config.toml
d_mlp = 512
norm_eps = 1e-06
qk_norm = false
parallel_block = false
init_std_up = 0.081
optimizer = "muon_variant"
lr = 0.00783
lr_head = 0.00636
dataset = "wikipedia_en"
Each number is 128 + 24 x the weight over the matrix's rms, rounded and kept within 0 to 255. Layers, rows and columns count from 0.

# layer 3 attention value, 128x128, rms 0.162, rows 17-31, columns 64-127
[[150 141 128 121 119 110 156 118 137 104  98 109 143 109 154 178 139 132 155 118 106 140 147 110 128 113 128 137 151 135 103  90 172 160 141 140  87 123 137 103 124 117 125 153 159 106 150  93 132 157 103 103 145 150 127 122 133 142 123 123  96  83 118  96]
 [102  98 121 134 136 101 114 140 120 125  91 127 101 145 141 128 149 132  98 111 112 125 123 113  94  96 123 135 121  98 134 139 106 150 174 125 149 150 115 129 122 133 130 150 143 117 168 154 126 106 137 158 143  95  93 143 123 142 115 116 109 167 103 153]
 [167 113 152 130 128 121 142 130 156 129  78 108 147 144 135 166  90 138 132 118 109 143 207 118 136 106 176 126 140  78 126 157 158 136  83  85 114 192 127 113  95 165 118 160 171 157  91 133 105 139 110 178 158 137 137  76 136 154 149 128 130  81 135  94]
 [154 129 122 159 105  94 115 164 130  92 121  97 153  89 134 147 140 134 127 158 153 128 183 133 155  95 173 101 135 103 127  81 102 112 129 116 113 118 114 150  87 120 167 127 130 180 131 151 124 138 201 144 132  87 134 114 123 139 145 172 104 134  78 138]
 [116 122 151 116 142 128 122 133 115 115 161 137  87  97 142 136 130 138  90 110 103 113 110 108 125 116 160 131 161 168 114 150 152 117 143 154 112 119 115 137 126 118 159 113 162 119 112 129 107  95 120 164 179 111 133 142 112 102 122 150 158 173 130 139]
 [123 157  99  95 155 116 136 148 117 159 119  89 144 133 115 171 150 142  99 124 174 129 111 162 144 136  96 138  71 132 140 147 142 149 117 135  84 142 117 117 124 131 148 138 160 121 131  91 101 144 103 147 154  88 152 126  95 120 155  65 173 167 133 139]
 [132 202 130 143 168 168 136 170 104 124 128 132 107 131 116 106 131 115 145 153 138  99 137 135  66 179 103 163 120 109 131  64 104 133 136 137 154 138 100 108 120  93 130 117 157 169 142  87 198 113 159  90 159 194 170 121 125 134 118 114 116 105 102 153]
 [150 172 131 134 180  97  93 112 139 144 139 129 116 103 155 163 140 103 106  95 140 178 113  97 117 116 136  83  35 134 147 134 133  87 128 142 125 133 115  66 114 162 121 148 120  76 124 129  81 139 110 158 155 108 127 197 135 101 108 143 169 158 146 117]
 [131 127 124 152 119 115 150 152 151 112 138 151 141 126 158 106 145  74 154 117  95 132 150 131 179 125 155 124 149 109 169 135  82 133 149 102 147 130 138 100 138 111 167 140 164 146 132 148 128 143 137 129  84 137 148 150 112 125 125  77 144 100 111 138]
 [ 93 170 121 156  71 130 142 136  87 141 118  80 129 109 160 133 116 134 101  97 119 102 160 116 132 133 153 114 160 122 110 138  99 149 144  87 136 136 114  85 133 114 122 130 124 185 107 133 106 114 141 150 144 109  85  96 119 148 115 106 138 162  92 108]
 [122 113 172 113 165 128 112 126 142  57  81 156  99 152 111 134 107 122 162 161  62 139 169 110 123 116 141 139 164 143 175 104 139 132 120 115 104 122 117 110 156 114 153 124  94 129 158 154 129 131 147  92  99 121  97 104 142 129 160 169 131  89 132 140]
 [119  91 121 140  85 147 141 143 125 124  65 121 112 144  99 128  80 175 123 138  76 171 145 119 114 140 106 142 174 146 120 138 122 169 163  81  98 186  76 117 135 100 140 135 135  95 139 162 128 138 154 140 101 135 128 102  72 174 125  74 127 119 159 118]
 [182 167 136 119 151 107 110 161 174 118 123 100 135 115 184  90 148  86 111 116 149 110  87 135 145 127  84 137 158 149 117  98 177 113 137 138 127 110 121 141 110 126 155 132 156 110 128 149 124 151 143 142 133 108 117 177 127 132 132 127 168 159 125 141]
 [143 115 136 133 146  92 114 132 156 107 117 133 139 129 109 128  98 116 148 142 128  78 146 101 150 153 125 142 134 147 115 143 146 145 107 130 116 155 104 110 135 166 154 106  99 106 115 167 111 147 143 113  74 136 110 152 120 158 100 112 176 121 185 144]
 [129 119 166 114 101 146 132 137 110 128 206 123 127  86 121 114 171 114 135 133 172 186 109 124 137 128 133 116 115 179 132 167 131 130 121 145 132  91 151 125 152 113 129 142 120 142 136  88 207 138 101 162 150 133 130 142 106 110  89 124 135 125 126 104]]
# layer 3 attention output (transposed), 128x128, rms 0.552, rows 17-31, columns 64-127
[[121 120 111  98 116 125  88 125 151 140 157  95 135 121 100 124 154 143 121 126 142 107 132 130 128 138 115 153 116 104 128 131 130 136 143  96 109 102 149 160 101 136 114 122 106 123 119 130 119 157 138 113  84 167  60 170 126 145 103 156 143 132 122 129]
 [153 159 141 163 130 159 162 129  90 117  89 118 101 119 102 137 136 122 149 145 132 136 142 116 131 142 124  98 124  94 127 104 132 132 135 118 122 138 177 133 117 108 105 158 119 132 155 110 140 139 153 116 140 138 150 108 109 116 104  93 119 132 151 126]
 [ 88 101 141 105 128 149 114 140 146 194 147 102 125 124 112 106 146 149 140 143 143 107 127 159 136 101 131 127  85  93 135 142 133  96 139  90 135 122 147 135 100 150  56 125 127 140 149 115 106 125 121 140 130 150 108 140 149  47 138 128 108  93 116 154]
 [120 141 111 110 129 161 138 137 126 169 147 146 115 112 137 109 130 123 120 139 143 168 170 101 117 115 147 141 117 136 116 159 140 122 152 125 120 102 130 118 153 132 119 164 119 104 122  88 121 132 123 140 125 100 119 127 135 107 103 126 123 121 115 137]
 [149 143 161 153  79  77 116 126  88  51 121 154 120 131 123 118 130 113 140 122 103 114 140 157 133 160 115 103 147 121 104 108 121 150 117 170 125 125 131 124 140 121  97 127 144 149 108 135 142 104 152 105  83 124 163 125 138 102 158 118 155 106 123 150]
 [120 137 137 146 157 129 113 108 130 123 142 116 107 149 108 116 110 155 142 106 107 116 102 123 112 135 125 145 141 106 146  97 106 139 132 149 129 145 131 142 105 113 150 118 124 140 136 137 139 114 138 103 110  88 109 128 134 138 145 118 123 105  93 124]
 [116  55 146 105 112 113 110 123 181 158 122 121 162  82 131 165  89 111 143 115 101 124 148 144 146 141 120 145 130 141 106 168 144 179 123 138  98 123 122 168 167 141 181 111 108 136 155  98 119 143 100 109 116 134  93 154 126 130 117 110 146 133 143 136]
 [196 131 170 146 120 148 156 119 114 121 147 112  75 160 102 123 132 156 165 116 163 102 109 117 130 121 116 123 214 136 178 100 143 222 140 138 111 130  99 134 115  90 157 119 179 151  93 180 152  97 168 110  91 126 175  64 130  93 108 121 106 133 135 183]
 [127 145 139 158 117 108 134 148 135 146 130 120 123 152 130 147  76 171 111 168 164 164 128 123 130 105 123  91 125 121 105 129 109 159  84 131 130 129 128 163 152 134 118 147 121 128 137 109 148 148 113 123 131 140 150 122 131 153 122 127 130 138  94 130]
 [123 123 112 101 128 124 112 110 136 125 101 143 153 126 111 117 145 138 167 131 111 134 111 107 105 116 126 118 116 120 100 108 126 125 130 134 126 121 107 121 139  94 150 129 138 111 166 108 147 150 152 125 150 130 119 136 125 150 103 126  92 129 134 123]
 [120 152 123 152 119 122 143 141 148 140 125 115 151 149 131 151 115 117  78 154 156 169 127 102 152 102 145 127  98 124  89 146 126 105 113 149 165 132 131 157 168 110 120 153 104 129 138 114 122 149 121 145 126 133 100 129 122 141 189 132 154 153 131 112]
 [114 144 141 148 112 127 102 130 158 105 126 121 138 113 104 127 186 135 129 118 144 161 105 128 144 125 108 126 107 117 109 111 101 108 132 138 142 124 165 138  95 134 116 152 127 162 124 164 111 155 126 136 132 132 123 186 135 158  86 118 138 155 155 118]
 [150 155 137 138 115 114 156 111 137 139 104 156 115 145  95 115 121 171 178 118 100  84  88 141 125 113 160 126  86 139 153 145 104 177 108 186 117 100 100 118 133 110 125 122 191 130 102 159 131  48 148 108 115 139 125 108 180 114 130 113  72 107  52 137]
 [141 135 131  96 128 144 150 124 121 132 121 109 136 113 114 136 153  99 145 136 131 121 128 129 143 109 149 112 107 109 143 127 137 115 116 113 119 132 150 127 105 111 140 122 146 148 120 151  96 149 112 124 126 137 135 132 130 172  43 131 105 136 113 134]
 [132 131 107 136 124 114 126 112 104 119 125 144 129 118 136 104 129 134 135 100 121 113 122 113  99 105 136 138 134 111 126 107 125 112 163 125 133 116 104 151 135 138 143 123 128 120 145 141 139 132 141  98 128 104 118 141 119 162  45 128 138 132  89 133]]
# layer 3 attention query, 128x128, rms 0.202, rows 32-41, columns 64-127
[[115 129 134 130 101 129  96 145 168 110 120 142 108 126 150 124 110 134 132 135 153 113 143 160 162 154  94 140 114  88 126 119 149 148  87 157 147 102 155 124 137 141  98 157 141 102 150  82 130 138  92 120 109 105  65 153 145 124 138 177 138 145 125 124]
 [133 142 107 129 101 141 143 113  76 128 120 150 149 131 123 108 122 107 100 135 132 102 104 164 133 130 115 129 175 112 131 130 102 153 134 129  97 130 100 114 175 156 121 148 151 107 200 123 137 140 103 103 162 176  73 132 139 138 127 136 137 148 144  91]
 [108 115 127 159 130 152 118 145 120 116 122 137 157 144 114 136 118  93 127 134 162 160 141 133 121 115 116 149 129 130 112 124 126 116 135 153 125 131 155 132  97 137  86 108  90 121 171 127 102 156 108 123 159 119 128 114 158 139 105 126 126 117 145 160]
 [133 127 145 126 153 106 128 114 100 122 127 133 144 117 108 105 112 156 122 144 118 136 137 127 107 129 139 103 130 109 120 132 144 118 160 126 139 131 157 135 150 144 132 105  85 164 119 169 156 148 123  89 148 127 107 146  85 118 157 108 148 104 118 132]
 [145 151 134 101  65  99 127 121 106 155 124 137 122 108 106  93 102  87 143 150 102 122  87 134 150 136 168 159 157 128 120 121 102 108 148 142 146 140 127  93 153 105 137 151 131 132 138 146 153  80 180  90 149  97  98 117 118 134 116 144 135 130 110 148]
 [105 132 142 119 134 153 108 100  97 135 132 110 104 137 153 134 136 154 135 128 141 140  98 139 163 149 125 143 158 109 168 166 102 136  85 132  94 153 160 134 122  90 103  84 190 110 132 145 149 133 131 122 127 136 142 129 134 142 115  88 139 144 145 131]
 [128 139 123 119 114 136  85 145 116 130 128 114 106 115 124 122 101 127 107 163 134 164 133 196 169 127  94 116 155  99 138 164 140 105 113 167 148 131 177 151 141 185 133 152 126 157 162 120 144 124 147 153 136 112 119 137 123 115 149 120 110 128 100 124]
 [142 169 147 133 125 165 126 135 161 126  95 153 128 131  60 121 147 132 127 131 124  89 133 152 103 113 130 127 159 106  86 119 113 119 100 132 155 127 145 127 136 153 107 163  71 109 102  92  93 146 118 156 145 120 140 147  95 124 117 125  96  98 131 125]
 [134 160 119 139 115 165 113 167 160 107 107 142  98 131  86 107 141 111 114  98 162 127 123 156 143 144  87 125 155 135 117 159 137 115 147 145 138 119 141 145 139 122 133 140 103 122  94 112 142 126 115 118 104 129 148 178 128 122 139 164  79 109 163 151]
 [140 118 110 116  99 112 123 138  94 123 108 130 129 149 126  94 112 115 148 159 126 121 152 127 126 132 155 131 104  91 108 147 110 118 157  93  91 104 118 129 140 131 146 109 170 113 135 169 128 167 141 113 112 155 110 156 138 115 144 117  61 157  91 106]]
# layer 3 attention key, 128x128, rms 0.195, rows 32-40, columns 64-127
[[125 138 126 127 135 124 127 138 145 151 153 146 107 141 118 158  82 134 143 119 143 114 148 122 111 117 150 131 126 152 109 124 152  94 137  76 139 109 131 102 127 161 111 121 122 115 122 141 102 129  98 147 163 186 177 133 152  98 122 121 142 107 160 112]
 [120 146 111 124 150  98 141 141 113 130 109 106 125 133 148 136 105 114 139 144 135 150 122 141  94 148 107 116 134 139 115 113 105  80 164 125 155 118 107 123 110 121 123  96 122  94 130 161 113 124 118 137 125  92 108 128 168 124 177 123 103 118  95 142]
 [111 130 108 111 123 159 125 119 112 117 128 152 114  79 131 136 119  91 119 133 170 125 108  94 125  87 129 123 128 157  91 132 157 149 133 148 137  99 130 121  97 107 119 118 132 139 166 131 133 148 112 133 142 129 171 138 123 149 121 149 127 126 149 123]
 [102 123 149 124 112 156 162 137 117 129 151 133 166 190 118 101 164  72 142 166 145 127 108 150 127 153 145 140 125 112 125 130  99 137 105 172 145 158  88 140 172 130 139 117 138 125 144 123 116 122 118 152 120 115 121  75 193 152  89 122 142 124 153 130]
 [145 145 121 111 128 116 147 127 110  91 139 112 143 151 158 163 115 138 104 149 101 169 156 128 146 123 132 125 121 112 155 124 115 125 133 143 128 117 153  79 116 107 112 153 127 133 123 114 131 123 127 136 136 134 134 127 133 120 165 107 170 120 128 143]
 [111 125  87 135 150 109 111 132 115 124 114 142 106 153  88 111 110 124  97 154 114 120 133 145  79 117 126 124  83 121 149 117 155 120 136 114 136 113 121 132 121 118 121 139  90 140  99 157 132 126 136 146 109 127  98 131 111 108 153 161  89 127  78 103]
 [116 110 104 133 124 129 111 115 158 112 124 134 113 110 102 112 110 134 101 151 108 159 121 104 162 156 154 153 132 146 101 130 141 163 119 134 141 135 130 103 121 136 156 104 153 136 114 105 118  72 132 124 100 157 138 152 177 113 109 122 116 131 147 142]
 [141 117 104 138 137 104 102 121 170 124 155 124 127  94 191 170 108 119 140 114 126 127  97  97 137 152 132 119 120 165 114 125 129 147 129 126 130 122 111 123 111 106 159 172 132 104 110 155 148 121 100 115 104 130 137 143 137 152  92 129 114 130 142 121]
 [127  95 112 130 111 100 132 129 162 144 155 114 148 116 107 126 144 159 154 148 125 123 138 110 168 150 137 115 106 143 102 114 133 130 150 136 105 118 103 114  59 116 164 149 148 160 162 169 118 165  99 129 122 158 113 146 142 125  98 112 175 143 164 166]]